Weights of a small transformer language model.
Size: 20 layers, 5 heads of 64, MLP 1280 GELU, 26.1M parameters.
Each number is 500 + 40 x the weight over its row's rms, rounded and kept within 0 to 999. Layers, rows and columns count from 0. Numbers have three digits each. The size before them is the row's rms in percent of the matrix's.

# layer 12 attention value, 320x320, rms 0.177, rows 226-255, columns 160-319
103:463537437565526606458476457565536523514489506499471497456469414464541487510484538491543547469509442505506485479516480515484481479444529542480430381534500459479468455503472568556441437447539499538549586546574507451473542487468565529464517473496486524531575517484562539468448456472478516492493505517596514513497546448514516475522523445502500451452530519482457495448545530469441497485501553470476538544504507471471543451547458457510495492561440543619471459485552493506535478522492545
103:464481480444474517502493451573510512526534391490466528466430437516558550523496519505480479551543527484573513418475499457488532553496465571510489550506509555485459437516444425453530429486501564444514502589503506423479465463495524484496499464491513433562505500505516590494511524522522468491591523518543513545509452508454447514515502523584467511543480468499526470518417440535430493572502503471443471510498511616491514535499492423519501470489538568450528524510537495494456585499459490
105:495432506451578499494532496558466464540493559523555478581542498580500438523574426489486548529519472432518457486513521518493500441564534502455548517502523485481549541508521540541514421510486502484568426401507486521533506479477474478512449510471496532506487507537468514459490485420492488436567480507553527483497506591451489532455449478541499487467518500496467510539500484520502588520510493542465502469494545409511570471487510516502446526479511496503603464595515531482528438486494394
104:470406471466427544499554492386518412459490501521505522591460481524425487524570501541480553516495483526453436569521437487497469410547511434511439526508519531433493507471587519489470490538573511437529534543526461493535489457538528547514463517475560475526462510512532559510527390542518501616479481543539477477541475464541504544496510406519560556459421548464513538457472473556501470459503516491484505447482477513495549510446500452546478499484566591518520502538570522537504405537467511
101:514468558519561487496522516517479482544507541461521501525454496425494516473530483534543492525526465442499530415474535583513526416471526505474535476496516504500477478468471509486478541472452535479533458473510454501514437548441477476489479511422488560512575476535482519535419431533488535477605559457470492414490512481606543489520560496488480476502517486559460529538445480494538519552620510480555463543472419531509461468523514537486442536476521580505493588526553454504416509398511473
108:541524540451513461570486557449446489483492484516471540493523476484505475441442505565490512496503483396430529540519466568535530502468560467518496428482505494467488435523431512508479465547489548566512486431443528585515481488452476468534496405516526478422571479488441552451498496517554466532542465445503512441514479481538473527522600529530495572516582517497505494528517544443468476461468539508514519488440506552522515541559516403566444565504513455465464483504497509489495480514472529
106:583521486437532548483531551474499521432550533547513481474429514480483463509565480441419431461466517511513498527470490503474567475412446430536453485472478450489467574514579510477498477477523465562463486501499475487499547478544473441443510523504552515540467446544418373521442569478521440535514469501587489527523492470524513530494474551502475490524451498525568544463561435465502439486514542434496503462553455510562456500532502505529512581495511491448518536467515566495466514513523506
108:446491458519461491552523437502557537522547522461538507506472560570526511530461506491491456519482449532461513525499517499536521510503483524494445524451473579583499505489486475501564551514539499467514499556531465469533563480510578509490497565491560578539459567508521512471507472507535471523438451496566507534493503528486502498544433457488463491468495524436482483513502452508520481523485558530425492575561473476491497463471494451511564497467481433440534486507517487478511479471547464
105:452459507540538457431473525476492489541538460474490523541541501570546470488418481534502541497492525520424525476504502498473457544514478512439509560418526465550461512428570460530480485483524489528471470462484464490505479446559480522465505498511494422507505483477476526537405473483532491476482465469530491510559532513582488522482566495584500480557507492446463504502471555517466480500490448500446503419392436553477505506381559520532473568499475595569473487430515518486523484454529481
104:574498538527506501533468567517547453475508492548479517549443521460433469475423557577451511552502415499533525483430518577442481457593449600506508545535478565492501497489518522555553471495477446502596512555457481496514476463426483547483551509461456522462491515539548486443417533482492490500541494539523497492497422468504552498524438488522483448515505498542585481517484501507496555510467508563429499550446486602475422502477507458541482486456460563517468551483523571576495516523516521
103:472461449499421449506562514436585485444529565470514479497474588475539554505474514484508465518514560507495563474523422503475511534497545411480554508511425449477518553537524527608475515481536553559469393516455476553502535508600449553487498428482581555503501505476529510534486543474542469520483504493458578449533471555525489520429504510447527484479537473543495512585444557496463469579497509516436549519441463521500550485482513492539519469558507514548441472535503423474500523529551530
104:510471438410461579572520501464480558428480586593444561500439485529469573522465536567475491517465472476454521504507545485424584487498521598469528613515519503530487464464452511483431491519453580475583504552528456472505466512507445544447496422476470479494504498510471519542503546549517432519549475446523572541514435541503481463480529516483504521444491558487539432466512442473506466560542466533502459501565421472484550527527525447521431478457600513453427483478542482483525529527476452
104:451507458608498416543507507513501464462429579499493520466508481465492549528429585520494493516473459528459536538421472521566533484586525537500471485516509520475533417519526478432550432446506548504507487461569466529500550514424512459487521506486495489529436464532532554487521471507464429480540447497518496419474484558415508484456486481529507531448467560514479542447488502514535455446508480547445464514484509601511552500425532530493484499545534514541452471516533466412494480512547437
108:560576550582563578507543579507451495522483465425432501453423495497489468532496542522506483508525536494463542478560506424524497504537470497426480407520531453502518498509470438507542412528504469527537469500501413495428475473500475509528521498441565469496568541488422472552540495499427450512446481493466527508501464475502499498468543481502477531507473496547474528519512499491547518529477512484501516504462528493519486490427502490487613429519462483507419569455479517502481435498539574
108:524416524509531474561461520475524488443547500490499526528489465444452446509486492568560470435508400489466515519473515540493590547455495512415582446495547491451499427500482434480521500494531508514455519535478421478470459434506486539482491575473523468447482462508488503473518456593572566529504504498447505520485500427424576476605475536484516465527526590475463519510502539548470504480482542472532519473514464519533485454496448559558477502480549528475436453542564549511509507452443507
105:493503570392541449534494514490459569560464510523423428437407495508498514477456486466466494467556524494544469495537523501381530577519520498476503506587510491486556487494493496475501509518544458502498503562564579465493519499449436476528464545464499522588509502518485487446526459575468519493425531510526417481521501552493518461502419484447449466512504544510490554472533538593466445491500556504526530500564446420519463508507517512501468456527480498498377529488433523490472589542474498
105:512482457439545469488523464483505533517498491494471534517536535434487524554493493567462461525535490507437493571475465493443477468508493467502560486493465505467498511513431432484495496552555550463467565465527512487493486504516512526453518510500517415410464488555497411488438475464496492453532523448518538489581502522500561470521496468422439539455562545582502565547543592501479520490446442446541548564448477425489517459417591500577489512521506433537482534531435492571485483518508472
108:479437497526469481465499553599539473578457532483429485458457526506532525454529543528511463517518439539440518442507488569527568475554579515498536560472518549550452506508555467575534568504457549432501489466493531465504571532513434556500473487427488499441446501546481577464501497475546491463467500499552548513487489472413505543445525540490488528551435465516478544445511518527518533456521544506495468497406494482502486436499503470514488519494486511559490502520547527597518475544517438
099:538533475445567515486504496512551488507443501472461536564471449438546616454535528487539459484529493480523511489488460513550519499471498534436465459510492503473427529515551518475531529530455554471491467449473539467508436466460486460503477468511520568528507551603532534521545515506498548466494506447503523522549543524458395492495500532459585570552446465483462520508502511534442467524470514444489505426570496515465489430520564486479386563487453538489567500451532523577527544440500546
101:473514545463537551470530510479560531488398580502524501553486552480479538468511522500483517559535455475497477567497450438454517505466515503487480488490585518494489594544454452464508588508597487495503433536528460571476545514475503550529502452504521450480503534522504472427546494552437553464482436532541545499504583454582517511524477530526501494516437547545522463541496448533529458451597512484427449436464486496504472512421505541513539563468471533483509510534533500417577521442429570
097:551497568531448544494488503453506520559450527521596481558502545485507449500444452496466514517627540495501449471547495528500526460511550471517461449560430381538478532496521525443526495528495474500510487535534459437538467456508578540448501470539487485446502510476440537556490501483475418446528433544484496489515489438507518415504524446535536525587481469503521446513486490460523514546563504504440558568588484533539481480531552554512482502517492524537502505474510451519576511449549433
104:503459455485447513467495527497452526499444516511497449502485493514550480440498524501545462444474440520456429494562537501558452510486529499475617491512572540493515456491480478497489565499508465471450502506526524489497527543463595595531506570488531563563539450424466578502510528444482464581495499476478469509562517558553459494515507559537510484460512541444503582510597505513541535429504527518443501439384520451511508512471462429489492499557462467559467543580550428509499412521525509
108:506488591506482478491490427496487446560453500504535505555471529499444520474519546495568457451475545488558590537454528532512494567537501453506505513461466510529523498511490493413527516493486523530506505477532485516536432476482527447568493513471431455536402490496468491468506480490432484577499462501459519508511562484503525482520470512556477573442506502508515525471449452499542610537420554517479443546582520536533542530501515509526475506470492455553455511531421496554533509431453561
105:536474524469469422554456554481533439562566481513529484488553576444480571541453592473478495406525513514514492499486463474509536505491521480526474500550552500505553507558505473496508522415533498441517455496535519474515503514498452439485471491477422483461509479506432493503516487593553480431504524468491468569555455569436564480476482534492526505462532510540509478480377553519440521435500540496501476448378477474518611511443526441517482535445474488492488494472529582477459476492513531
111:553434520523425480520441559394502516463451514503554498484551502563499440475470472543441503452466510480512511483465497539486537489505526539509444435511511520464511476493505517497510462522476528457537461428442484552526447527434475454456539467510557445542442537527560490430465549512490512486496521496501566561483470550528539564463529471535475523449450498526488481624508530445476464540465591472479545536478528516523443467514526489478526457498492568495488510512438534522442458473542484
113:504535500488529458475484519477469414507507593530483496514466457580465505594467517529457485523491528454496553453514483470534557558487516563519492437562508483468515485491530478421515532454454440519492485525502532547494550569429507570518525492467461514520525443507455520516528491495506505545532504493582527467450527481553507475493510456474499469535499455600467469555444513437503508528489521428509550490539527469589509570506496474570462463471452452510518465524470483487567489445393503
106:510476479464490543521465537505529463537452456474525505534556482370497518482509485514484464555498433520503490533468496538499479501505490466548463505486434518409477542439460592483453481579579457530509478495438521521552494515455458532476456441428489486513450442489472554470496532537513435449473571505498504586507501452476511523500549508448536458549489493560480457469553471447555482399566537546441522472537552540489545531484473552506443489517512476441530514500490535487510493472429558
101:580484512470458523496501503529513449544534508464443476536548473413524525465508456482442436562504581498523570603488507467494478460444526503580520484386509474521554480517525402483482520485516508470511558504467525503476499434519526519533554501525509490506565521556538518511482423436490454482465517494464522538508435426461532386506485515532531480515469530539530514497537571519480472485531490464491503485496561523471513476511518522470489479525397519476455492585481423549541468525543584
106:536491484607485467560475511524500512461443481439484462443513483458482534532460512549391511506420465516474527498529421553483494510495566532491536466453515557438519471486543472531519542460503498540510507489449471490438540519480477501536497523463503524488459524489550593518427506507529453481513483481427465593501437506493532548533476488482540445518544474410448516513554530525486457536539509506525542488510478494558462509523597484517452489460470521429476471560531454463552544572514464
109:486438572536533511526562478535505521467565462467474576482470493480493573515487502494417517518539555555501555451458551551482472422427509519462475557506555451472506545475563558467432503486489444536500485497532505483566443512438469516501524493537533464498388470508504513501461521482524490499509510480481506476486551480505464530495464460484466462487410489458553519522511488491492501465477555495511487496465495529481530489585539552399436539539409514439459499463474542529545525481574465
# layer 12 attention output (transposed), 320x320, rms 0.221, rows 226-255, columns 160-319
099:474527563502453419516475524462441452488547499565458498543440566495461529504509487570499457503448554428555453527514531516511533496533404492481493510583559572559448557526557398447485508440512455462500397511421500474542486495547453555534551529484515565522456498473419508497523556498586549517487500383462477526481495527459523550485502506520471567570485523506562484548460465492497564564475515522469461498491536463519449518517525537475510570463508500484523454479494432504443517478550517
098:466548544580549582446447493492448445557531523570467560477535501496471488419522545506537544477468453501486457600526530545467534490484548483505480462492458438568544487458515472561538502532508403596492559512530526566492473541502474480509455501513527537485443537498495497482405411507516491442438469435511475433461533493500515498524554528468447514474500511500478515507514541478550566484544552468464516505456494450519472473528529542443513514528503471491480474543523566486496419500521459
102:498525497536445563523485444455538457492484465496450506469451466535494528462431526472495450421434553537546614476460477520449550500474463479526495507524469517513526486488533457490492558424470509531472623552536483551515533525560504522492522594506505497534494481538537470522512460520473485509429481491467546536425509452550487487571486492463594550462454524468557488530573534519466448537488495496501469526491480576493482536487475444499486469548418487466476515501503504447449535518513497
103:505506516467495426490535477535444538503558489506457460479501472529563456549491509526467480566598483482537532456473428502506585499469485462505502506503428482476508478507426546505493509430488457570422523457473532521505465463509486473495550453499498564482518453594444502466543536529427507460503485442510509518496519444537576535499471530477474371501501506527470511543557515452575525543458538510524496556542496495489536467548575518462574573571470438511524447511453501521492523509526485
097:421582430481482484562458500437542483446411453575539528531533531498427485482407444455499527419486519561530526568492473508533481507543466484515493480445450511502453556441481461517541480486580511542465559481493542530484503512526522503476490452526507470558430458422566464448591538482521521473418521526546447522507441531450512517438445497454505492484551516495508499470422516497522549508390506462469501492498551482490450515461463541536507549538478489553499525418435528481540502545577587
109:458484461512551516492503516567522533477509545501493480536476543544493569528526508533501529477534483599533514446523467492390479446517517505511451510484584524506475519437507456495548564564459501440500524586485461444489456496507560533493525514570464530562488536554534488522545492536516514472467585544510481580527609526453490478424431503449508501396445453495530543476511487498472473527474421511492468463521479455519541481491474549436542513488477541496528529539514485485526538477491464
099:522431519551442475484497441525523469472528511498477561528516555539465471483397489491503535486522492507482461451517499504512475489574465463531482485497540471480511438438507534482499492516583526472522542566451491580491471515465448448505477516545500506503596533431557550454528505525452555506426530506458515554483536512428484489467570486496490462481530519451448452487481512545521605456449471618517490525554437485521492488467472471498509481553471475574445461556469419488490480489454520
107:506451514502475549502532545438510514561429507545542479479552510478521442437508510488487506492467520471532461512532522488448614488449484475540477466507513471437436520517541495450471453457474466526499516468425567443464500449531492507562587457509461441475538437494429483478500505422494525494517557468470525486471495491519458528504481561515514512505483490484497524518522517502504493491388580510549513415454529540512515532502528448467425536525518479492531470543464530505514533541531497
098:455567495466526535505483503506495494462480485534516494475509538473486440556546488457496457458528488470487522541490478512574524410484494466511495513528460547509495527486396448545534544556454532449593516484476503498510501497497585483493481472459530535492494565565590513466557508526509480482433532499518465504514487475453473547536501498493472457546533418587491466493466454485561534521436473449524537501460463490482515533550522504552557451527481446445524485592472450520497449566505493
101:461487458447503570533545500527465490523454487444563515472548500523538441489515481419485493475532565538426430490521519450541495500488526486496474395476507477516511493390557523522504541491524558506471500488462528499557478533510485514496486496475563449543481512459549549488510470591501488512537427462542473461580514464437446492506556542372474529469457529452530553490437553543523508490569471523541461490496447480493571481569539590501482515545484426582474464528462500451544468441506491
098:553485538433446499498473502518445508492540532497513505450540488448509436524523495481493491535501468456513508528509560498517488452508414554481414555469550546470495578451474530480500513514481495501477509501495491550545495496452536515456514593557490461514485493534505496488539427456473545462552544488491356607545483434455487496563475446553428488557461537431513476430530407518537510482446518502546522517529488461489464497542520545545509491513563473512453565521476495584539477524493531
101:512518524529549448538424513527531459537484501449523494490551504517507497435519514487484553497529509469549538486555543503452521446470538546533497435508447483520462470520518525511513543538493489495423496538506562484442497572463528434554449519438494557472504519441481479463466459517532511487549528488526470516518495548478496469533525466435494461494516521464440502527434528438451509461524506488473604569512668521511522438502535545454567526571431515528540483463521496575514438492430544
096:509554534395478579419511430526471564500432495589541480529405497524511516508518409440543520503468568515507486479543508450478437505455408455469483501463571489580551444464517524499493521575482479498511504507472530522543501521480503590481459441472476465487537500460540562531501502511483623484462504492529479566570549466474554480511527550546538511530540415504510452568563519478444539506493496497579519550479487458499543536561544498499473521486492387510601480505481561561540495473485530
100:510437422475430498476472493460513500468540544532481480617520555516497508510469571584501500425439457525526426489420553488539477539524537501499562569503497494427477545468484510535499523542470467538447485443472584557446494410448452511462469501565471558498522500569486532496510526538541496468547503513512491535473488521560508489451472542517497500524497468484486550436495559562475489519481450459477537524549520462488480549484529498496531443532525518579507427475475439531488566486427460
103:506530451468474464440550560523496509539454520540432526415481518553499532421506527549513564578512577454561481449498442507477511508509538547539477536510530531522497518521467499498509484575474521416529478506497522525508529522508483480525489421544515489496526574501468564496518450401534454490484524559586492507456467489515488442449504473500469509520499443565584482489549488477497520487522472554528477507435587532471422496527565407475484522490456506503483468474466564390475482552492565
102:541532420561452530469491475522570504472510504433528527485507500494532497525529583540519561487486490507459480510521413462554511438569486581515509533458498543509462484480511520483440411452535479481487455460493418475474568422578555475504497568438538519420518501491535481542489501523542437534477490514482583521486579512563475508489475427523478543513492520454532496522478531381496580480546482477533477517509522507560456424502455461447475551521470498498564381519503472476508486465485502
099:530592608536480552550501527540479497435513493467511480569504483581496494538499455520499473497425512534537511463505502559476498467473507524521469516474531449521558485495476505494512510469551477503558483507478509524509495523571509516543476488476573498461578549506515522526586504476555467504443410515484536543487492486534428547456455530506510435539475408419528419546466483499520486516500546558464514486512505574478463507491455487424535497442500500466549518429575565493532512473577462
103:525514497416459480469530482461465523493425467552487541463540426481480479471499521538495540512537495510525432519508459448495481506423470491402494451522540449507508457510470515440543454439487514541548510536464511563477455441491513426514551557535531503483536541460501460494534486457462481578525494489542467485571532539568473440605519480504492469484545495556542474552518483519590507512512521460499545596481522487530504536487451573538466539554526443489460516470564539414546478475549483
100:540507539549482455527520492471475515512520593547507499444563515510453462492459517484519461491413558476497491529544589492426465474510497529520414452460513478566520510476443494498437478502512412538491499512527482472467563606495497476441548477556499486490562531538506468491543516498418499461475484497506568493446474505542483518525509486508442495482542481544505504457419558493451470466530505512472481521500466553511518509559453577518506523502558466478466552444447426483499470539519450
097:508494503458494485432471528473469498566549463510457469503445471538504482565515525495497407488461522463468554435540500468499530509611530483451573549509464526566502465424466553537505444506472497536454522456499447422505521503507595466466481551527532518552445468518507413518448527470439471502496489522518537502497476490446449516506549472488531460524500473409466568509507522479454494521475478541540505524547467521443552523463498424546491524530526462495507478502466457550503486450557445
096:496522475440571548490500473445442557488508429517471522474406538522499399507524500448482520548460455475445490539442535490528474550454532479516487538470539553498481459520442567595477569526453483478525499498417482566483507505530448498477530539447450503576452493468546503465592521551478462582583526497481516553477498525471510523512520482503442430471497508559487595554474494562441477397462528547525512466473524514460487546471488487463522459505469525486511530494508510502522510510433544
098:441517545545471461432513527476521503479549512516494535467467521486537502569480521464443502539546453495548555476449476459476551536476467517463474527446457463512459531519541519548470455482483530496553581539453518492550497504487436463432627496537470518520475555519534445411471458532499544451516511521539529502474459479482514483487442455493521503489447467588518489548416504502444479531482502512580442520491470537461499522544511585501448497479484534548534439439442551412542534523445473
105:478506451488575476540493469523494522511514509538520487532545508519540545529479464526467463505526420495459446505526474431594505435461545541441521450468506510461486497522484538535487520486514484507396540523566509539476551505525493548450521470541508475518549469472520485526526502535498535445477534462547466436557494493496465506494493533488564452514456500466484476491640566495514465523530501529540444482511515521496481504481469440443510531433489519566506532467552506371442447484550454
105:450499489467540585462542485495491516417469486537509499517452431519506515490583514542506413506534490525471492469515555561496492503441450517486527466463506512516456490478505505498528474472530517539439526518430514484452541488469571570511520557514455518486465551495530513488513505454480531481520551482508503475503506475498520535485490521444503531501483493534459505446542449512542540561520529507482537487549524550534456543557478584502494499579518456492525449513494476443570496555535456
109:459543498491508480540463482532520503531546541441457523536469484486561558504491537517533503494513453458482490487469465435458488467527489474552542514512569476431493493474504491478468546609470476492471524534525496444501597479496500531523460566561534523465446482482446519477612452532490396490558501549484483557468526429519509462476471501530477445537504524485588472447506492504543495470505436528596458538477447486493486466456456507540483489552546379518549481483541550489507489543463450
107:562490536500463469490493507537525524497499530491460536493582480498546544495538414455497506454460431449475531495492502512515471484514500436499450539521449565468433471476435557510444478528474505485412538525518515480448481461515426459472533402574470486408404493513513527524460544591441504543417527545435498501513458488507519528483447494489514557508496547429487516473568487532431461539547479455482475521568469502496467413483525504604577524502522497453531536575536533581423486480540549
100:486562493579521545498541495478500560475496545556549505518490489584523494547529438444529514459501481481444482449536498385546486564572519522506462395534583471494534510511440419491558482443509492474529485547539492560472445456424470440542470476519466494522539433453465453509499472496477505520499510460491548449476416513575532441472474573484480476464585508494503511528525509494478514484467538536591478581490554474453545497536479542510449474516450520471463478489482510509571510491556465
098:484499512511481453562493534534444488417443496480535514482435565569471471516456510502526552424531470562482462481543509564511485501539401574451457466538543554490410510494516616469518496495506548531423432557468444518528452500514452526434491490501493489507520570519494514566546513497471521470570488551526515500500498541449422565507497502464422555490556517473451568461488476464531511497440474505527540565428501510500497511519524472491468464541556559464512504411521537468466490460494541
100:529528553461552398428486499437519445481517496552453491499559472498530469495530489524652541472451532510525467476477498451498490525491410513516445465508496487544468510455503483440459496551515509462519492489510586502508500429532515558486472478547475478538491462570508527555433510436551553571436493564579533454451491496486581458546490474526512507484498510551520518574485449495557535550398504469455519504516506552424547483461438506524496495570470479565519575445461549581516434467460529
108:497536474393500490586519509534446517504472500452578446511481477557460479479503472556559508575519464478465525478471457497495472480549486544558423441473413519489528510498462504528528492460511523488497570495511490546526504486516442453542417494447482537509535545444572468503537532564544490485477429501465509472550530497516509489543555501551561521491580502607524507508473438505527492582462496518485484498487514509495446473459491544517540541519553463559571447515507484449482561486470464
# layer 12 attention query, 320x320, rms 0.175, rows 256-269, columns 160-319
096:485470529545540427475536497466451516537394485565483476472577496540513544533552408484547477522515479476454502436526388493597515483549514482554497494587481531539537460466549453524498522428488472513569600446483527453477507443524420450466508435505475510512548488448449495477470477506521509489564526518527517484477481474495531511536443470547463515497499514493549481573516550484582533483446542447516518530485497480488459498579573476498525491468446537471538495455444498432543564552442555
094:424472547490581511558515526529454513540445529537476448494483561495565493454465545541475446396589475458466468574456467512515492540555569436513479547519509470455409519514462468394446505508490484506477431510466506473521555523446524474482474496505491521514546539507451431506532463515419513492507534532498448514499532490476544510500533488544482427466494489497476503541531458565488523516488446511544475529529578537461562479535528484505470510501562491543592512510418448448568461501463478
092:503581563486550450541459457566524529452509547533502456493479534549574463466511477503488533469496505504570480559474514559528495450493477521597485543476448456482502534525415485523475545490471481425497478486564482496503478490400507536507428514532529571512500562547452523481547537484510492380518528513454491492530452500584533504458495502532465472506462456509437520554464439530466497443507578492453487435535499494515441481507531446468474495455508510517547490415544473555471541502509533
090:450585491512510532490572513530426469420449494476452465569490522476428492503402541526486526438507465447455476466578430495561612515557499500507519494416545454549552487542539486593574549508415532529563544483532470443558470559550487505550482471534542464519489432490608485456603436512493447552499515495438529548536440494511464508480454502498465462447517513536529457493516542477456445507507496510492516502452552522470507474525484496486524573486479486534508546419461452467513495486506463
093:538526430494514449531474466501453577455484506538485489483466512592473427521475573532551526559466549534543483473539565475493517481482474501518498507522526439533471514460494486465471535476461542505475494484583521515452583597520524564615547548500543469472530471470500438459563467436449445465556455513554510508440586502493475422580471493507472419520505493531462496436510517472523452549572520577487498454455488534469455518516486516437414524466473458515500614455474540452472427458550470
094:464414473556530535547514505453468446442515510471461589531467524494527512575502516534505548440479535497540510461502443439565522443521445483437519462476459516469482498441474499506459500459498478519536556571489452518508504531432553542497499432455501489481553513490489463528455490595474484467499518564520506478518530496518472480506473454464520503573499482462479554491524492468502557584491506507523465515462405468531487505522505442472481467528502536477508501504510467438564515444468420
090:528528455440427578494507505511513479450526542496556466485425547485493502516450573541497416523543451528517499445553478513477468483454503497493549417415500532554469574444530509465545489510471534493519523513465519485507507507489556514552479443484540474495558468433459499511532485475478517495495568513457507483565485474424518501482515443562559391537452564511526514463541537503463555478515506580509500564483497510439493507482394501534477503471532555483555440592448547488509473475486527
093:480456482549554482524510517499497527482523517490533518456464518512531460449426494534542556548498455487545477513510499521499574554562489462525510567444474523429479496574579433445416494469500497527497529457443465532456534531534479555489528550474504562482482519410510518537440487504504487550436522418443564459449508583406503534488455451432489549519440557484523485539448503479524502461475507502459489527583521488481493445469418489459504599543519510516496502443390486461560481436502495
089:501449499570527556483550519496550526424497608566546518474476508484438475543499539499539480463472515543471437530568537501517445519532436467506518488519564465551502411500481477490394510509504502439522506562461475472503522483443488488507502473512531573559485489480529586459499452484469465465432462482539556529504448513514435519537425489517483499451551507473450467420464504509469513442509496557465548499456476492516484540443545611471507532529467549460514468473515520559540544429495492
095:481550497485559506510489513560503451519450433559454528481461484512445481534504477521528502460473505508473545523446467480505560528532470435504523489491514500506529526487459438540497558453483496460564452412483492446568462585510537532504504510455454466542525513512484470490476567474504493503463484487502541484482534492471545538530529449454487539506600490541529470535493492542544482531450520520537583517429433539514480462524491505588522525512554533535446396470473522488456529487512464
092:518467473506481503542465504475489606433572534552496584499532507458447490496449451490539503516521599456525468517448498555508495516518452543475505502474516486481548459495579512454565463477501530543494455463501518485459530481547463420497488530497523529431586508506507497464472491438509536466512468483447449579551560525546412511416488505481460442589524431487526509446527507526474489372496472501426542508484500581494481512533522449481516498432528448542525615494526581549573533460506536
093:495509469411537501502477495466464496434478571383503536478457578548501570533449477483502485490518534516537518484491516472492502490578547523497526557509525523446492501528507462447559470508509427524467526471517456447510478503488513511526505496493525433509540498467465526532469568482491505466507505471424462554551439489475457563515502433545509504442515459539542464496476431521537549501451472521507504459467481452459585577530468515463472631547467581508435511473490458518500540466553522
096:448547554461513446535513554474432520527509523529464498467438509489497460525456430570492505470512437496493498459547494503494581529545462529454559473466513476538480530521467518499466428504504492536565566546506484496502499540514520443505548492542413505584447467534458491464437428562491505519580527537456497492466448457540454427517553464427519457425446461482494535420526425518555499502439443502493509512519489511447561459564450503549464551537472426551544515530513449509517487456477449
090:505529516549480471532469467434448481491447485457488510549479497555582422480510432541490515424461559476525491491550502473495462556476479534524528513531484513446595506454477478493556514519457502548545507507534516552471571496410464542506470499505517454483525525524510470491566500538440489483540433431453511541542538465519493530472475502534508484515528491466610485507442500486581506559467494492581489467527588500536507584478552486535567461466502432503580417459489470507429515410524473
# layer 12 attention key, 320x320, rms 0.172, rows 256-269, columns 160-319
094:432533445527613489510538530496494531511466523540560480471499526510568512574535458439470511495480548450461530506475488465549436496453449527523429446518528502471487506519529453476551487460547532530474515441506498459493506476537493501490504452513506466524555455452491438547493487525543480454546522496511492522547465422475573511497472452487485479501470502487500477524552546542569486536494435529476498535431540498497462508489499501579528458520485574499503526524412496463486527522502435
092:467510533506543554556536463565502507538436468505462520474462433491613446514556583558569505429546518511471417541495452510471567590528471410463420500498492511456508505493471480479439397481519461516526454536456474429462498386441459435578501481435492522536525543558451424523561491430566538474530571523540571470442468496491549468510513498456503513496479534478523476522553432515522504504488505491502527524526527509521528518444555451468450495477493533533502523518482450523588547472453481
091:549484518570486506494511452557502562452570535473467461473515597507542445405511507459450509546513420495569429544497424483502474427525505469514440517505475443443468468571564487468519520542456446539494509530511501500530496526541522488524495528450555520513456550471486513500551453491464535550489507556531466507511494533498561557502552435461487422533493448471430471533457482455470467479431509516509471443443509424507463518501549523618518501459518478514577462460524563532475463504510494
092:472544473512512485430508465527534505441567506471550529522491529502402531537476519544512531583538564530494511503602451468557475526538579480505524504486467561570534476522446436561494505495440536508492464478464543493493465500625476522553507448512520530492494495443515451538550502501510442496520487443433561526517537474525477523496514468458446468445465453487488541469516528513443434537491516508494452518479586545550543528511500504450490547500489499538561494414476462499459574444441538
093:446429474498439489534453470493504556465498580541420437467583539509531463464484534534517460561528511588558525535515462533479502487496521512576482447440521503552525537506488541516498541537468489508516485443570476495481507547519496524516504444502534456514493491528456451440574485456507471483528505540469510488514522446558483500531508521506498422460514413509563506420527453487553452433532517630504478452540436596496478484465474471425484519443489424518392551497445549487475495495508499
095:413400488516399505480448466460479521490541526527484566573446496552542475510477486500454545485529466563563503480480469497483499457600550476504458567513461518493499499540523484532462461472505556478497529486442505466534485478513493541455500495539417440565488526532425471550515548512477533512442484453439491511453496559489474407580550470518540474470492469466537502511534510535494539507503516474505446493547495446499446429538479512471454564496481562508512524465398542431531511469516483
090:551510498515465490519498500525480485528482492510596476445440492557484503508451573517495470502509462559463496440574517523523579453612497504544471462493460481554463504486486526511550503473521483512525501410433482517524454561522523528494495437553544511520442483457547463549552530615489495415442536541468425547525474432443542498371520501512493469504504514585531481475536493461532495509488566484549438522470493507511461445476475451486521457459558493474492472512549465509556492456551607
093:519437488513471526493440459495511500489475482395496511562486445517567497520458534560455588480460488482532486455456465531496505522503485477420463486516561465497459520502512489452491519493500484488525481423375560416483526519496443485508541463551474515460544526541647465567480480502536511559534500489475440537482538578454513538466427479498479445468448497478535510547495496537520586567476512529473496526581436457507477453516465503464463517535540487548519494527458536511553475453495475
090:516469564450576587541482547475529531548459484475509562464483480484483463506471531551522514540519526462516399473581472535484468488516448482519539469433536479487487481499515494527508476508488474476472449562486540449483526448511494520448494451491532506482381537512581527556481449415421492503496522490531514538521494504499567488509547508570522544443544525470482509468504532509494468495534507516468488519532495471528490499507558548497524531448544506479534517532513427584487556401452485
090:513484552569523447549510535473506537496471523490514564489489476532476486500535503533493504550530450493492539520479452459535495463570506516505513400576487543477419548485495480555453442471480470513525455461489544505494521531478504527534551483487448539534526486485494475468485478401529476467513465491529543509511458522483552533589466477488415497487492508558544515615466561506502496475547467454498492463478459566480505547529451532476546543560552548516537478421478532548488556525566491
095:524442493532497454533559478494426542417518473504591477479533528450455492459509548526469550539439519427479514472520493481519516506494487528504535488483503478485498470478530501513547565532512451570484428474485514493472547508550481552429530542477495481461507516515489427496521556489517521505542511583492498517485537476516472571480509553536471429614500440489517471490518566553492513468582484466460503473484501450476500503507510440437511526447492475513528514579501529474512454471518476
089:453492568535516491499516509517459392455451564514464538549492504523503560511440548537471505465483483554458467529497514455541498501470404491493449533501458607531516515550500474577460501557486510541509527433485495463469466560525483465530491502522502425481455434521471509581450534424506502528509548465478493485407513519558465534508498510570539471492495579526469508508498492463538483582551542560454493523497523443530486524491519462526483565479460526495507519507486525395463560433498516
092:536465548502563443522472489543466515493582433499452512439532491475475521504533525520424551444476551407512515479529515549548522528501529503538502506498549407542560484478470561464509484497566495511495424479548495555561515507431585461450534499508479513467447538501504446517531454520552469490507491522483494478438460499581459469470523477432490499490507516528516508526509558491518433559477501463464585531457458546482547518463570489581482512499505472477475466513461553577547499502471479
097:411537541510548523579512469487454454524468515489526459489535550533493485453500475486509488536452514484511507527484485510504533578454535472482525510522509534441500574515465442527500512431523510497486531543513536538530518466510534551503540496516459531522556419527539483481573477483520529489552475410458583536582537470458476496492515493543455551431599532515522457369491458487580428512521613431489477510458480431586557497488518520423510457504529513470486460473525522456509544520524439